Part of a small language model's weights: capped logits.
Each number is 128 + 24 x the weight over the matrix's rms, rounded and kept within 0 to 255. Layers, rows and columns count from 0.

# layer 6 MLP up, 1728x576, rms 0.0396, rows 1459-1527, columns 336-383
[[131 120 142 141 151  91 152 148 102 119  97 112 146 164 125 148 124 102 124 108 109 121 106 141  85 134 121 160 123 148 129 188 103 145 129 132 155 140 151 124 173 149 108 180 132 169 155 127]
 [150 123 158 184 136 106 107 114 132 130  98 136 169 156 118 125 104 152 129  83 128 123 131 117 133 155 118 180 112 106 171 109 137 110  70  99 123 109 175 107 184 149  85 135  86 127 140 115]
 [ 88 126 115 105 116 148 140 127 124 104 142 101  77 100 156 106  75 154 136 154 112 114 161 126  92 124 120 145 173 119 165 131 151 132 142  99 149 125 155 154 133 124 130 119 130 141 118 123]
 [132 121 118  70  57 101 142 146 148 156 109 158 143 128 134 144 106 137 157 102 121 158 122 106 125 141 106 149 118  97 161 152 184 128 132 117 106  69 143 116 140 107 109 119 107 125  85  97]
 [137 111 157 116  94  92 117 106 128 136 137  72 109 133 141 103 118  82 113 125 148 127 157 139 136 130 161 139 146 152 126  87 133 135 101 157 127 160 138  86 130  75 122 150  93 118 132 164]
 [134  90 133 122 158 109 126 162 147  96 167  80 166 168 154 107 130 119 110 107  91 145 142 147 160 169  75 123 129 106 139 119 121 127 107 148 133 151 119 119 149 134  76 158 126 151 163 119]
 [111 109  82 125 132 131 172 124 184 136  94 104 152 116 117  85 141 126 108 159 122 119  86  78 115 150  89  89 116 113 127 110 136 155 124 116 111 108 133 144 160 109  83 181 149 153 148 175]
 [147 130 137 152 105  97 128 138 117 143 107 134 145 119 115 101 125 106 107 115  83 121 149 108 147 155 110 127 122 150 108 121 123 166 100 110 141  95 120 113 128 141 165 126 115  96 121 132]
 [ 95 104 151 118 143  99 129 123  98 153 163 132  87 172 116 138  96 137 141 144 146 156 148 140 126 110 145 119 128 157 141 114 130  93 126 143 160 132 113 104 102  87 123 117 140 142 124 127]
 [121 166 122 132 125 151 122 160 100 151 114 125 128 124 131 119 109  67 157  98 103 142 124 124 162 126 132 118 153 152 167 129  87 111 104 174 135 136 164 114 144 156  78 109 119  89 110 178]
 [120 169 138 114 117 126  88 108 119 139 147  74 111 144 135  73 124 102 122 125 103 110 133  90 129 122 106 149 129  81 162 127 106 145 129  93 119 126 124 112  86  92 137 110 146 143 122 145]
 [135 111  83 112 130  93 121 131 132 107 161 143 117 114 162 134 118 116 127  71 125 115 123 118 138 124 121  96 122 115 149 119 130 117 106 104 157 135 124 100 100  83 141 102 145 143 136  73]
 [127 132  98 184 131 157 142 147 129 136 103 107 139  94 112 135 112 108 167 132 124 156  85 128 142 138 156 142 130 145 117 105 174 140 144 131 132 136 160 108 108 144 129 131 147 110 197 142]
 [ 87  91 133 157 171 140 165  87 117 151 134 141 144 121 122  96 148 119  87 135 141 142 157 126 130 172 146 116 112 172 145  92 137 110 149 130 134 126 161 126 127 178  95 122 155  79 123 119]
 [121 104  82  95 113 147 170 146 119 148 137 155 147 117 123 126 137  97  90 177  92 120 139 152 145 133 129 113 115 107 115 122 119 149 130 104 104 142 150 148 113 139 148 120 119 161 150 150]
 [129 107 140 148 142 106 147  96 138 166 117  94 116 180 173 105 129 124 100 151 113 144 110 111 107 136  74  98 134 108 156 139 170 177 133 146 175 127  88 143  84  75 129 119 136 125 120 125]
 [ 84 113 143 117 149 118 165 137 162 141 149 155 121 133 159 145  68 139 143 140 157 144 101 150 159 169 149 158 128 168 150 163 152 130 152 146 128 128 149 132 133 176 118 134 149 136 122 118]
 [ 88 128 148 117 109 100 181 133 110 138 123 105 165 150  93 121 136 145  95 138 166 103 160 150 129 197  88 161 164 111 121 116 127 112 158 128 111 110 124  89 108 103 164 149 140 131  92  79]
 [139 103 138 123 103 146 129 159 140 153  81 137  83 107 144 122 119 124 151 159 162 133 171 122 169 124  98 139 124 145 125 120 110 116 124 116 119 121 123  83 119 121 100 112 129 107 122 141]
 [119 146 118 139 145 109 131 118 145 147 167 152 141 164 160 157 148 124 130 158 151 134 148  96 135 141 115 141 113  76 159 152 115  99 151 140 150 126 170 125 139 104 140 171  81 149  86 130]
 [105 149 178  95 109 118 111 110 138 108 123 141 127 155 194 155 153 145 148 130  91 160 138 109 116 137 145 162 138 135 105 159 136 163 130 132 122 101 139 140 103 109 116 154 112 145 125 105]
 [126 133 136 125 122 137 133 167 119 133 106 111 105  91 161 171 109 155 102 145 144 144  84  90 121 121 152 132  99 153 117 141 145 108 120 138  92 146 154  91 120 169 145 121 126 142 117 126]
 [138  94 100 183 137 124 106 118 159 118  95 120  95 106 144 130 121 115 168 127 103 158 128 171 131 160 145 111 161 116 170 123 212  93 121 129 123 164 135 122 150 163  99 153 142 137 141 100]
 [ 82  99 138 110 149  89 144 115 167 132 146 126 143 150 164 114 151 147 114 140 180 114 134 125 127 148 124 154 128 124 139 122 143 150 129 101 160 168 122 186 106 162 146  98 130 149 126  94]
 [140  86 137  96 116 114 123 168 142 138 140 101 131 120 124  91  81 157 163 172 161 126 177 113 143 130 139 151 101 132 160 116 109 118 148 143 114 110 142  79  84 108 139 128 136 126 148 147]
 [113  91 126  96 149 127 152 105 117 128 102 108 118 142 105 136 100 148  86 108 111 192  94  76 109 106 132  83 100 102 154 114 106 136 132 135 136 112  98  95 170 149 134 182 137 108 146 137]
 [122 160 163  77 139 113 128 108 123 146 113 141 117 105 139 130 135 142 111  98 150 140 130 109 141 147 137 119 128 162 116 162 127 109 156 117 144  77 162 107 125  94 133 123 125 147 116 100]
 [124 131  73 119 128 141 175 118 142 129 149 137 157 165 142 130 134 127 137 175 140 118 103 144 160 150 129 148 137 116 132 173 134 121 175  90 135 113 135 134 108  94 151 136 127  96 147 142]
 [138  93 127 100 107  94 148 123 105 151 102 144 130 162 143 126 137 153 152 154 103 121 130  90 146 115 132 143 137 160 147  95 160  65 114 121 164 137 166 135 109 143 136 136  99 101 142  95]
 [ 89 129 119 119 165  89 110  98 130 138 152  90 151 133 113 149 148 134 121  89 106 125 167 107 131 149 161 112  57  80 150  94  72  86 140 145 117 125 169 138 111 160 147 158 167 161 147 111]
 [ 92 128  89 102 139 143 125 179 134 120 110 133 141 117 107 130 118 154  74 116 142 143 149 119 133 138 129 167 129 146 121 149 173 142 104 113 169 125 180 153 157 114 133 110 131  99 114 166]
 [ 86  74  99 140 113 125 129 157 158 174 147  68 127 145 129  86 132 166 100  87 146 113 133 129 125 128 113 139  94 124 131  91  85 107 136 138 155 100 125 133 160 153 111 151 161 122 120 152]
 [117 118 136 161 131 107 183 140 129 145 138 113  88 113 116 134 121 132  91 143 123 157 136 151 139 116 123 141 143 150 134 109 137 103  90 137 166 141 136 164  53 103  96 102 131 118 183 165]
 [133 112 112 126 150 124 119 167 129 153 110 108 106 164 119 115 150 101 106 103  72 139 120 142 136 195 101 107  96  85 129 128  90 126 103 112 115  97 123  69 177 182 104 135 130 127 150  79]
 [144 158  96 113 142 117  91 140 105 132 143 132 149 105 135 126 129 146 135 125 164 135 166 110  99 148 120 139 119 119 151  98 110 186  63  68 111  73 104 135 118 117 108 139 160 191 182 113]
 [126  94 121 131 181 140 137 147 148 127 112  81 143 164  98 149  94 143 120 152 149 125 105  97 105 157 118 109 137 107 167 136 135 147 122 163 125 126 130 146 134 131  97 147 154 134 106 165]
 [155 143 178 134 116  82 136 106 170 125  48 143  90 126 168  88 113 118 143 108  96 125 128 154 176 110 181 149 151 141 107 137 118 143 173  87 125  54 149  74 136 136 138 125 133 127  72 143]
 [134 152 116 157 130 121 118 149 127 123  86 154 108 107 113  78 102 144 131 124 110 144  94 138  92 107 105  99 108 138 120 115 142 158  92 126 201  69 174 139 136 131 118  89 121 111 115 173]
 [116 144 143 125 134 116 166 105 174 118 113 139 108 134 181 135 117 158 163 141 159 120 169 132 152 106 144 161 102 128 121 141  81 126 167 103 169 116 153 129 136 139 118  77 138 124 129  98]
 [135 170 114 152 122 156 177 153 156 140 111 159 156 165 136 105 115 122 146 127  82 128 148 102  70 196  75  78 127 124 124 107 138 155 159 138 128 139 168 114 116 126  77 133 132 137 153 137]
 [112 105  70 115 107 144 163 100 129  99 139 129 114  87 147 173 167 116 138 124 173 155 135 123 116 137 124 121 121 135 146 119 133 120 130 145 159 122 104 134 150 107 139 106 130 143 149 103]
 [145 134 109 116 124 127 126 177 139 102  82 135 167 101 151 108 160 158 137 167 164 116 100 135 157  92 134 153 149 144 148 129 177  68 115  94 139 137 138 122 173 115 124 137 131 147 133 153]
 [134 130 124 103 154  74 105  95 135 145 109 158 115 164 162  95 150 129 123 149 136 147 131 137 115 104 106  91 120 123 148 104 127 106 172 130 128 119 150 139 133 117 126 142 135 118 105 112]
 [118 138  64 193  93 120 137 175 169 175 116 152 142 126 114 160 146  82 162 129 103 119 162 101 166 148 145 157 126 108 124 119 107 144 107 141 140  98 140 125 115 110 146 114 150 117 149 147]
 [148 146 165 131  90 113 124 105 124 164 141 136  98  85 154 123 143 123 110 113 120 103 127 127 133 121 122  63 116 160 142 114 137 141 163  89  88 130 139  96 126  81 123  87 112 178 150 155]
 [115 154 106 150 176 119 110 132 131 143 138 130 106 131  86 109 118 141 171 132 140 132 100 108 138 153 140 102 117 147 136 150 138 128  93 124 145 121 154 148 163 126  97 139 120 116 133  62]
 [ 98 118 134 126 152 105 145 105 170 138 126  87 132 106 107 115 105 157 134 109  98 122 167  88 101 162 132 168 105 128 123 113 130 110 133 119 139  92 117 114 132 163 139 126 121 135 139 161]
 [180  85 136  78 138 122 159 128 126 127 118 158 172 115 186 119 122 119 112 130 166 162 147 134 131  95 121 142 163 135 156 107 128 113 176 107 147 127 154 117  97 113 113 145 129 130 134  96]
 [108 123 134 185 117 113 134 105 114 115  90 135 127 126 127 131 117 115 131 137  86 135 131 138  95 112 136 119  81  80 129 133 136 131 142 115 113 108 131 127 117 118  83  81  81 130  92 155]
 [125 135  87 157 128 150 140 176 121 162 102 119 153 130 171 143 165 126 136 117 107 123 134 119 109 131 122 153 127 112 147 100 141 120 146 167 120 112 106 143 129 133  94 164 106 118 129 102]
 [110 123  83 124 144 112 129  96 132 133 143 162 100 131 128  83 128 151 118 134 129 125 109 149 168 135  91 167 138 152 156 144 130 132 135 136 119 135 150 115 112 125 149 139  81 135 107  92]
 [173 103 154 104 126 123 107 125 126 138 126 137 112 123 116 136 119 116 138 129 100 154 160 142 122 131 147  96  96 154 143 172 107 115 138 126 115 113 145 128 142 103  64 171 155 106 113 133]
 [121  88  95 141 120 136 103 177 177 124 110 127 137 136  78 130  77 147 135 128 106 118 130 131  80 130  98 137 128 174 156 115 109 149 123 120 119 148 110 129 125 111 130 158 138 141 141 153]
 [147 110 110 122 139 139 173 172 139 124 106 107 142 102 112 138  95 142 163 153 145 168 159 104 137 104  94 133 125 160 135 151 111  89 124 133 129 121 103 106 117 118 139 131 126 172 156 159]
 [152 138 143 140 160 119 142 153 152 106 122 114 121 110 116 131 111  96 111  92 145 193 107 188 128 122 120 116 123 147 134 109  87 124  92 152 105 120 142 115 128 109  61 117 115  88  96 122]
 [112 136  99 118 126 120 123 131 133 135 135  83 135  79 181  64 143 133 136 130 150 154 175 107 139  98 129 111 119 143 126 112 133 133 141 140 114 120 124 135 127 138  77 129 133 141 134 138]
 [137 124 142 153 118  93 128 110 127 140 116 138 139  98 122 139 149 145 146 133  76 169 144 117 140 124 117 148 169 129 132 135 155 165 130 127 116 128 120 142 104 128 138 101 139 100 137 164]
 [146 150  98 123  86 132 119 136 161 116 148 143 125  80 150 125 124 166 121 149 130 140 160 162 103 108  93 112 113 151 116 112 144 131 117 114 179 132 116 137 104 118  98 132 147  63 147  81]
 [ 95 112 166 160 141  83 138 108 129 176 119 100  99 143 141 139 124 165 111 131 124 134  86 132 136 165 115 142  89  98 129 134 101 101 128 155 171 144 103 121 130 125 150 162  86 116 133 186]
 [119 141 135 115 100 137 179 134 173 136 135 119 153 119 125 138 138 165 114 165 108 174  74  89 167 127 129  79 114 109 151 146 125 115 147 118 155 129 131 128 134 126 127 152 153 131  92 113]
 [101 126  81 170  74 104 115 154  97 144 102  92 134 151 151  80 114 145 106  99 135 125  94 116 148 144  84 109 131 141 115 107 166 189 151 147 103 142 161 108 123 144 105 165 153  99 161 152]
 [109 118 111 124 126 115 122 150 144 148 137 140 130 142 145 130 117 119 140  89 131 131 114  81 103 174 127  82 192 117 145 103  86 132 151 112 104 128 133  48  89 133 129 153 129 164 144 131]
 [133 143 152 135 100 100 150 148 135 149 126 163 144 122  93 136 138  87 161 114  87 155 134  93 139 110 114  92 129 113 152 103 116 121 143 144 129 134 149 124 128 139 143 129 135  80 148 136]
 [135 107 130 104 153 109  99 136 155 156 122 152 153 185 155 115 115 149 140 127 108 178  79 163  99 166 109  69 152 139 108 118 142  99 132  88 171 145 131 130 130 133  95 170 152 115 146 155]
 [127 130 168 154 180 122 155 133 145 134 150 135 110 143  89 130 115 100 117 158 144 111 110  94 140 116 113 114 133  95 176  69 120 113 131 176 125 127 128  90 115 126  89 105 112 156 134 139]
 [ 81 136 101 109 124  97  77  66 116 138 161 113  84 117 151 149 104  96 112 116 117 138 140 118 136 153 149 132 112  99 151 122 147 148  87 110 144 139 107 106 183 135 130 123 121 147 158 149]
 [158  97 121 144 105 124 140 117 130 141 123  58 143 110 123 154 111 139  72 114  99 128 171 109 142 191 117 123 113 109  98 136 136 147 126  87 107 144 101  93 132 125 129 128 127 116 114 130]
 [108 154 152 156 135 127 124 142 119 102 131 118 148 107 121  80 121  87 128 103 108 123 120 122 144 154 140 137 136 164 130 133 183 160 104 133 138 111 145 167 159 143  80  85 133 132 131 109]
 [161 161 108 100 144 112 178 108 153 113 151 157 114 144 156 165 149 119 122 166 159 117 129 141 139 141 138 139 139  93 132 158 121 151 120 143 126  93 127 108 164  94 114 125 158 147 129 112]]
# layer 6 MLP down (transposed), 1728x576, rms 0.0357, rows 1459-1527, columns 336-383
[[131 177 126 153 137 103 152 138 155 153 157 121 137 146 148 134 142 137 106 141 119 137 152 147 147 139 146  95 142 131 100  82 147 139 114 165 101 124 149 114  97 149 143  96 107 116 139 146]
 [143 121 102 114 137 139 163 152 135 160  93 119 134 103 143 135 137 125 127 139 152 135 127 160 137 146 122 138 124 127 105 122 147 139 159 169  99 132 142 119 113 149 132 117 122 120 120 140]
 [139 147 133 146 109 137 114 142 107 127 134 142 126 124 137 118 173  87 169 130  94 154 123 188 174  87 161  78 148 146  86 102 106 109 123 157 156 134 125 146 115 145  94  90 118  95 135 139]
 [133 130 128 144 132 134  67 132 121 111 118 146 115 132 129 133 109 138  86 120 101 158 135 121  92 155 139 172 157 146 117  77 141 167 155 121 125 162 125 164 122 104 140 151 106 128 131 138]
 [116 129 152 138 139 100  95 184 104 138 125 119 150 131 137 168 134 143 164 210  83 121  91 167 164 126 136 139 102 144 126 120 118 152 140 115 160 149 116 149 113 120 100 143 129 136 112  87]
 [161 162  97 102 125 115 159 126 155 119 113 114 162 118 125 149  88 149  85 114 139  92 122 120  92 115 136 101 149 156 139 142 131 121 139 194  85 117 105 138 170 146 134 121 141 127 124 110]
 [111 134 137 135 145 110 108 156 157 114 138 122  30 164 134 130 159 141 109 175  66 161 108 152 174 155 143 111 155 131 185 107 108 125 136 175 114 137 107  72 115 144 156 154 115 159 126 140]
 [132 108 138 155 107 133 128 132 150 118 119 128 120 134 143 172 178 105 127 104 129 101 114  95 123 103 190 117  83  77 133 109 187 127 154 162 105 118 119  95  92 126 148 141 182 166 127 107]
 [151 144 129 110 142 116 129 146 153  88 122 109 176  97 134 159 179 115 124 102  90 128 137 107 165 178 105  77 129 120 127 178 135 167 158 144 116 145 134 135 141 150 140 123 126 101 118 118]
 [169 113 129 120 112 109 145 131 155 130 168 114 110 139 114 109 119 160 129 143 140 171 126 122 112 111 107 196 107 113 124 132 153 133 131 120 122 143  90 108 114 142 140 172  93 124 149  92]
 [160  83 126 129 129 138 153 121 103 191 102 104 148 164 113 169 121 129 138 165 110 153 117 134 121 150 118 117 146 161 134 112 152 140 157 115 127 147 162 128 140 150 114 160 141 172 139 107]
 [133 150 107 127 137 102 128  94  93 134  98 103 150 121 147  91 166 146 142 172 115 163 153 151 127 124 153 160 161 122 126 147 106 136 116 114 129 123 114 158 105 179 152 135  98  96 169 143]
 [ 92 109 138 100 143 113 146 156  55  97 155 135 179 137 132  86 123 153  84 184 126 114 173 123  98 145  90  95  98 119 134 107 138  78 129  81 131 139  96 114 134 115 149 156  69 171  51 147]
 [137 128 142 152 124 120 128 133 139  99 122 144  99 143 135 162 158 106 126 154 145 187 116 102 155  91 119 143 161 100 129 123 156 122 141 158 152 139 103 118 139 123 175 103 119 143 110 154]
 [119 140 144 193 144  93 127 177 134 139 142 135 115 104 137 137 125 110 189  86 168 121 116 123 173 157  70 150 128 137 124 129 110  99 105 138 117 153 121 120 161 153 129 147 148 118 133 151]
 [130 160 141 128 143  87 145 164 136 152 141 149  92  79  99 122  92 128 153 102 130 160 157 149 116 146 123  91 152 136 165 101 131  91 147 143 142 143 141  78 188 146  79 156 141 156  84 100]
 [130 141 139 177  94 120 144 114 143 106 129  96 156 108 122 121  99 110 118 134 108 142 132 114 103 120 135 124 142  86 155 109 120 116 116 118 137  99  80 108 124 129 151 139  90 122 148 123]
 [153 135 136 140 133 134 103 135 147 113 124 135 127 140 138 140 133  90 134 108 115 144  75 102 142  92 155  74 115 134 135  64  86 119 133 159 136 139 156 174 155 143 118 110 122 110 117 142]
 [145 150 145 138 104  71 142 111 136  95 165 142 117 107 181 143  68 151 130  99 127 123 137 129  97 140 135 168 130 115 120 118 122 137 122 126 143 141 118  96  89 124 117 138 102 146 143  81]
 [148 139 140  93 144 125 153 151 144 139 107 107 111 139  82 133 123 113 106  64 118 135 145 133 120 137 112 138 114 153 163 166 156 121 119 134 146 152  95 109 125 111 180 122 165 104  97 106]
 [149 101 102 136 129 112 170 113 146 136  83 145 103 124 108 144  76 131 143 112 121 118 116 134 141  80  99 143 116 106 148 131 148 135 132 117 140 155 102 130 130 110 107  65 188 100 147 127]
 [117 144  99 137 143 109 119 153 176 160  98 132 147 111 126  84 122 151 119  97  83 156 144 130  56 110 117 136 154 172 136  99 137 122 126 122 153 109 110 122 123 134 117 164 128 118 121 129]
 [150 111 104 137 135 112 123 107 140 133 112  94 138 148 111 130 139 174 103 157 135 108 104 110  88 106 135 122 134 133 166  51 174 100 137 134 135 131 116 169 150 171 162 129  91 160 126 132]
 [122 119 131 173 104 161 128 137 128 121 129 159 145  71 100 132 132 130 156 166  76  90 102 145 155 129 155 165 119 162 117 118  95 127 113 142 150  82 141 115 161 147 137 159 145 121 157 127]
 [117  98 142 149 124 101 139 106 102 133 134 143 149 118 145 128 161 106 105 134  99  99 101 117 142 179 156 102 143 106 112 125 122 111  75 122 168 128 132 141 144 139 110 158 139 153  95  90]
 [ 99 115 118 156 127 124 128 113 162 150 136 121 126 158  91 135 112 134 141 121 151 116 136  73 153 131 151 113 112  58 128 134  74 135 124 146 148 115 144 145 149 126 120 153 116  96 108 168]
 [159 134  89  95 146  95  87 146 150 161 112 165 160 112 174 113 134  84 134 117 177 144 141 145 153 115 164 132 137 154 102 136 116 110 115  94 167 152 204 157 170 160 120 167 151 125 130 131]
 [146 138 130 151 142 127 144 122 111 145 156 122 124  89 135 140  97  87 100 129 141 171 142 136  91 109 157  89  93 131  95 115  92 113 122 114 114  96 115  95 169 152 142 138 159 145 141 135]
 [ 99 117 125 139 152 179 131  83 150 138  80 120 121 119 140 107 134 132 130 110 168 140  97 113 112 127 103 145 160 126 138 115 127 137 132  90 103 102 121 116 125  95  85 130 107 126  87 124]
 [113 101 119 159 159 123 150  98 118 141 146 142 178 137 103 120 162 125 126 115 133 114 109 120 153 161 125 118  78 115 154 120 116 103 172 118 120 149 155 150 122  96  92 161 129 140 113 102]
 [102  75 120 131 144 143 128  92 154 145 116 137 152 120 119 115 124  51 156  69 139 162 116 109 131 158 180 134 112  97 121 124 109 144 125 156 128 132  87 131 131 136 126 122 156 147 127  96]
 [146 121 155 125 136  72 115 132  83 113 105 183 133 151 145 132 154 110 130 135 127 152 143 128 102 127 131 112 128 147 108 117 117 150 148 150 106 133 174 125 120 135 111 139 130 121 113 144]
 [122  95 103 123 116 138  93 129 122  94  72 110 142 140 152 134  88 119 130 115 146 132 132 107 127 156 178 113 102 144 123 142 114 136 131 124 108 100 148 138 116 131 162 150 136 186 122 127]
 [132 151 154 115  84 103 153 142 113 142 105 181 149 127 112 144 115 142 168 122 195 145 133 120 183 107 149 207 137 155 166  90 146  97 124 122 119 134 111 147 106 123  88 115 118  90 120 125]
 [ 97 115 173 106 128 101 156 151 143 130 128 143 132 159 150 120 105 128 125 115 121 124 112 144 151 176 124 110 160 111 109 149 151 111 126 153 145 104 143 141 123 120 118 132 116  61  98 131]
 [122 135 123 148 156  88 140 139 113 139 127 137 115  96 123 108 148 129 130 128 147 140 128 140 128 123 100 133 129 161 124 149 139  98 120  52  93 136 170 123 169  97 162 137 163 111 127 102]
 [132 159  94 164 152 161 140 138 138 135 130 135 115 113 116  93 154 145  89 132 107 105  96 158 105  89 113 104 138  94 120 159 131 124 115 168  94 137  93 138 102 120 109 135 176 104 148 131]
 [169 160 137 130 125 107 139  93  74 130 168 196 172 118 166 145 171  84 103 146  93 150 128 173  91 114 149 164 118 124 110 107 124 116 100 176 137 144 160  81 112 119 117 168 131 133 124 129]
 [124  91 137 125 134 130  86 154  94 152 146 156 143 153 105 104 122 116 107 127 132 120 134 132 118 150 148  80 160 152  96 148 146 127 144  95 128 117 144 124 121 119 112 126 142 150 137 140]
 [154 147 152 107 111 125 147 116 119 124 109  99 111 110 135 174 149 128 109  98 163  72 157 147 156  73 145 139 115 138 117 139  99 122  98 130 145 116 135 145 170 122 135 108 135 156 143  90]
 [123 132 111 152 112 136 178 146 147 134 104 108 122 120 171 119 130 134 110 101 114 129 157 157 122 134  92 159 145 152 145 105 166 104  95 125 100 113 139 143 114 121 127 105 129 107  62 126]
 [124 135 148 135  71 161 112  84 149 141 132 112 130 104 127 109 156 166  93  97 122 135 143 173 151 118 139 156  97 174 139 114 110 179 162 143 104 143 109 189 119 142 101 159 124  96 128 145]
 [ 89 124 161 122 117 110 127 117 106 108 133 155 163 123 122 179 141 154 135 101 147 166 146  94 153 130 157 128 155 147 118 124 128 141 109 108 129 145 105 151 120 156  82  93 149  97 159 162]
 [119 171 172 145 132 113 119  99 116 109 164 125 132 147 148 139 134 162 136 125 107 136 107 135 154 106 116 141 112 132 124 143 142 129  76 131 182 164 139 146  88 151 164  85  99  93  98 168]
 [ 90 144 122 134 155  95 138 117 126 177 135 123 124 141 135 145 129 131 138 131 122 119 112 145 130 167 120 144 157  95  57 148 119 151 125 126 126 127 125 120 102 113 140 153 122 163 141  87]
 [184 105 134  98  78 145 151 136 138  86 131 163 147 171 154 175 141 122 122 169 115  93 123 132 143 146 119 153 121 145 137 111 128 114 132 138 116 152 116 149 146 139 171 132 100 115 129 113]
 [122 129  99 220 103 178 142 140 133 143 134 153 140 144 132 138 111 132 122 142 157 168 105 115 118 107 100 144 173 118 116 153  81 127  90 107  45 144 150 116 130 147 143 113 128 179 113  81]
 [ 89 133 127 131  94 110 126 103 127 132 148 131 125 141 127 157 101 143 105 102 185 125 154 116 104 115 105 145 117 145 161 115 141 113  96 129  95 110 117 141 153 138 182 106 117 179 110 169]
 [112 128  95 119 180 143 150 166 146 174  98 116 132 136 106 132 152 144 151 165 117 101 172 104 151 153 111 137 159 137 133 141 104 123 118 160 140 172 141 167 120 109 119 158 187 100 195 100]
 [126 104 146 115 157  96 104  85 135 113 177 104 146 168 115 162 128 107 128 118 103 128 114 153 143 116  96 140 161 127 115 172 100 129 135  93 104 113 169  97 141 110 176 120 171 131 102 167]
 [193 133 170 106 140 155 110 109 105 157 131 143 128 136 139 147  97 105 167 170 110 104 120  84 101 127 153 138 155 138  97  97 179 110 117 126 147 132 153 170 147 102 147 133 157  92 123 154]
 [105 125 114  89 141 133 149 119 118 126 142 111 149  82 125 129 124 153 124 149  90 145 140 119  95 168 136 151 144 155 130 101 127 150 136 152 147 139  91 119 123 132 126 138  59  96 105 134]
 [121  72 175 134 113 109  88 122 186 126 142 110 115  93 185 112 130 120 119 137 134 152  91 134 138 115 136 115 138 132 115 107 111 150 108 166 131  94 139 119 155 165 142  67 138 110 116 153]
 [133 148 144 128 142 131 136 105 113 162 160 103 102 110 112 135 138 141 103 125 110 151  72 105 139  83 149 100 141 117 127 130 132 151 118 107 123 131 117 151 119  83 178 128 133 105  97 175]
 [130  98 126  95 121 170 162 126 131 149 141 114 148 152  98 110 144 141 135 175 129 121 140  86 158 142 129 143 118 139  96 127 198 132 161 135 121 140 126 161 127 114 212 161 112 153 139 128]
 [127 128  92 104 162 151  92 109 151 145 156 130 120 147 124 164 135 106 118 133 121 121 100 154 115 161 127 133 150 114 164 134 126 103 109 102 122 106 110 103 123 138 118 159 142 152 123 126]
 [121 126 131 151  99 119 149 144 122 128 108 147 138  93 123 105 113 161 158 128 170 141 137 127 117 157 123 150  94 137 139 127 132 109 157 109 154 129  97 122 152 141 156 141 123 149 122 129]
 [126 111 135 125 151 150 106 139 115 144 130 156 147 144 132 154 103 107  92  85 123 116 112 124 176 129 142 130 107 127 127 119 139 116 136 152  96 110 156 152 151 145 161 162 122 157 114 108]
 [134 132 154 120 157 133 151 133  64 137 127 117 133 154  66 171 119 113 133 127 136 112 127 137 166 128 126 112 114 123 140 136 162 143 149 119 126 167  98 152 147  92  91 116 137  98 132  48]
 [115 104 174 114 148 137  87 108  85 117 143  87 145  97 139 120 131 115 147 119 140 166 164 161 124  86 131 103 121 135 135 134  93 160 117 120 117 118 116 141 120 159 121 101 100 107 148 111]
 [180 110 122 122 156 114  99 123  91 113 111 165 105 131 115 114 145  66 113 115 108 133 176 158 121 140 126 102 157 128 125 118 108 124 137 135 137  98 158 121 124 121 182 118 134 172 102 112]
 [119 100 155 139 127  59 161 147 145 123 160 141 123 128 126 137 134 150 137 114 167 104 109 113 107 130 135 106 105 175  82 104 143 144 110 142 167 121 155 154 124 116 167 137 143 110 157  98]
 [ 61 175  78 113 141 130 115 142 110 123 121 151 102 158 137 116 175 170  86 174 152 153 162 163 106 104 115 115 145  99 123  77 162 164 113 108 144 113 146 177 105 119 124 108 122 161 120 156]
 [135 144 161 122 101 150 152 112 155 144 112 129 118  86 124 113 108 119 163 107 110 105 119 100 150 132 120 152 138 116 151 132 102 125 135 131 123 120 128 138 117 112 135 116 125  97  83 158]
 [123 160 130 117 110 111 153 149 123  87 118 112 152 120 213 112 143 123 141 135 130 188 155 129 132 137 141  64 109 158 122 157 139 138 105  86 148 158 130 175 180 164  94 134 124 135 108 162]
 [150 119 145 100 149 152 155 202 148  95 132 147 137 135 122 114 139 135 145 135 130 142 113 111 112 115 134 133 144 132 116 149 116 109 189 140 127 109 138 132  88 137 114 159 138 105  70 103]
 [135 132 172 116 146 125 106 124 152  93 154 129 120 154 123 112 173 102 140 103 147 120 107 148 102 127 137 104 131 138 113 132  70 104 154 155 137 139 139 128 120 110 166 137  91 152 179 106]
 [154 132 122  91 127  94 172  87 141 145 146 112 126 135 119 147 148 139 126 157 110 133 135 143  96 137 145 165 148 128 121 124 107  91 120 144 157  59 147  94 143 108 127 144 145 145 143 134]
 [123  95 104 132 113 125 142 147 100 113 124 144 146 111 109 120 110 155 137 115 122 143 126 122 127 117  86 137 102 133 127 108 150 126 137 114 149 108 167  95 127 149 163 111 125 107 121 131]]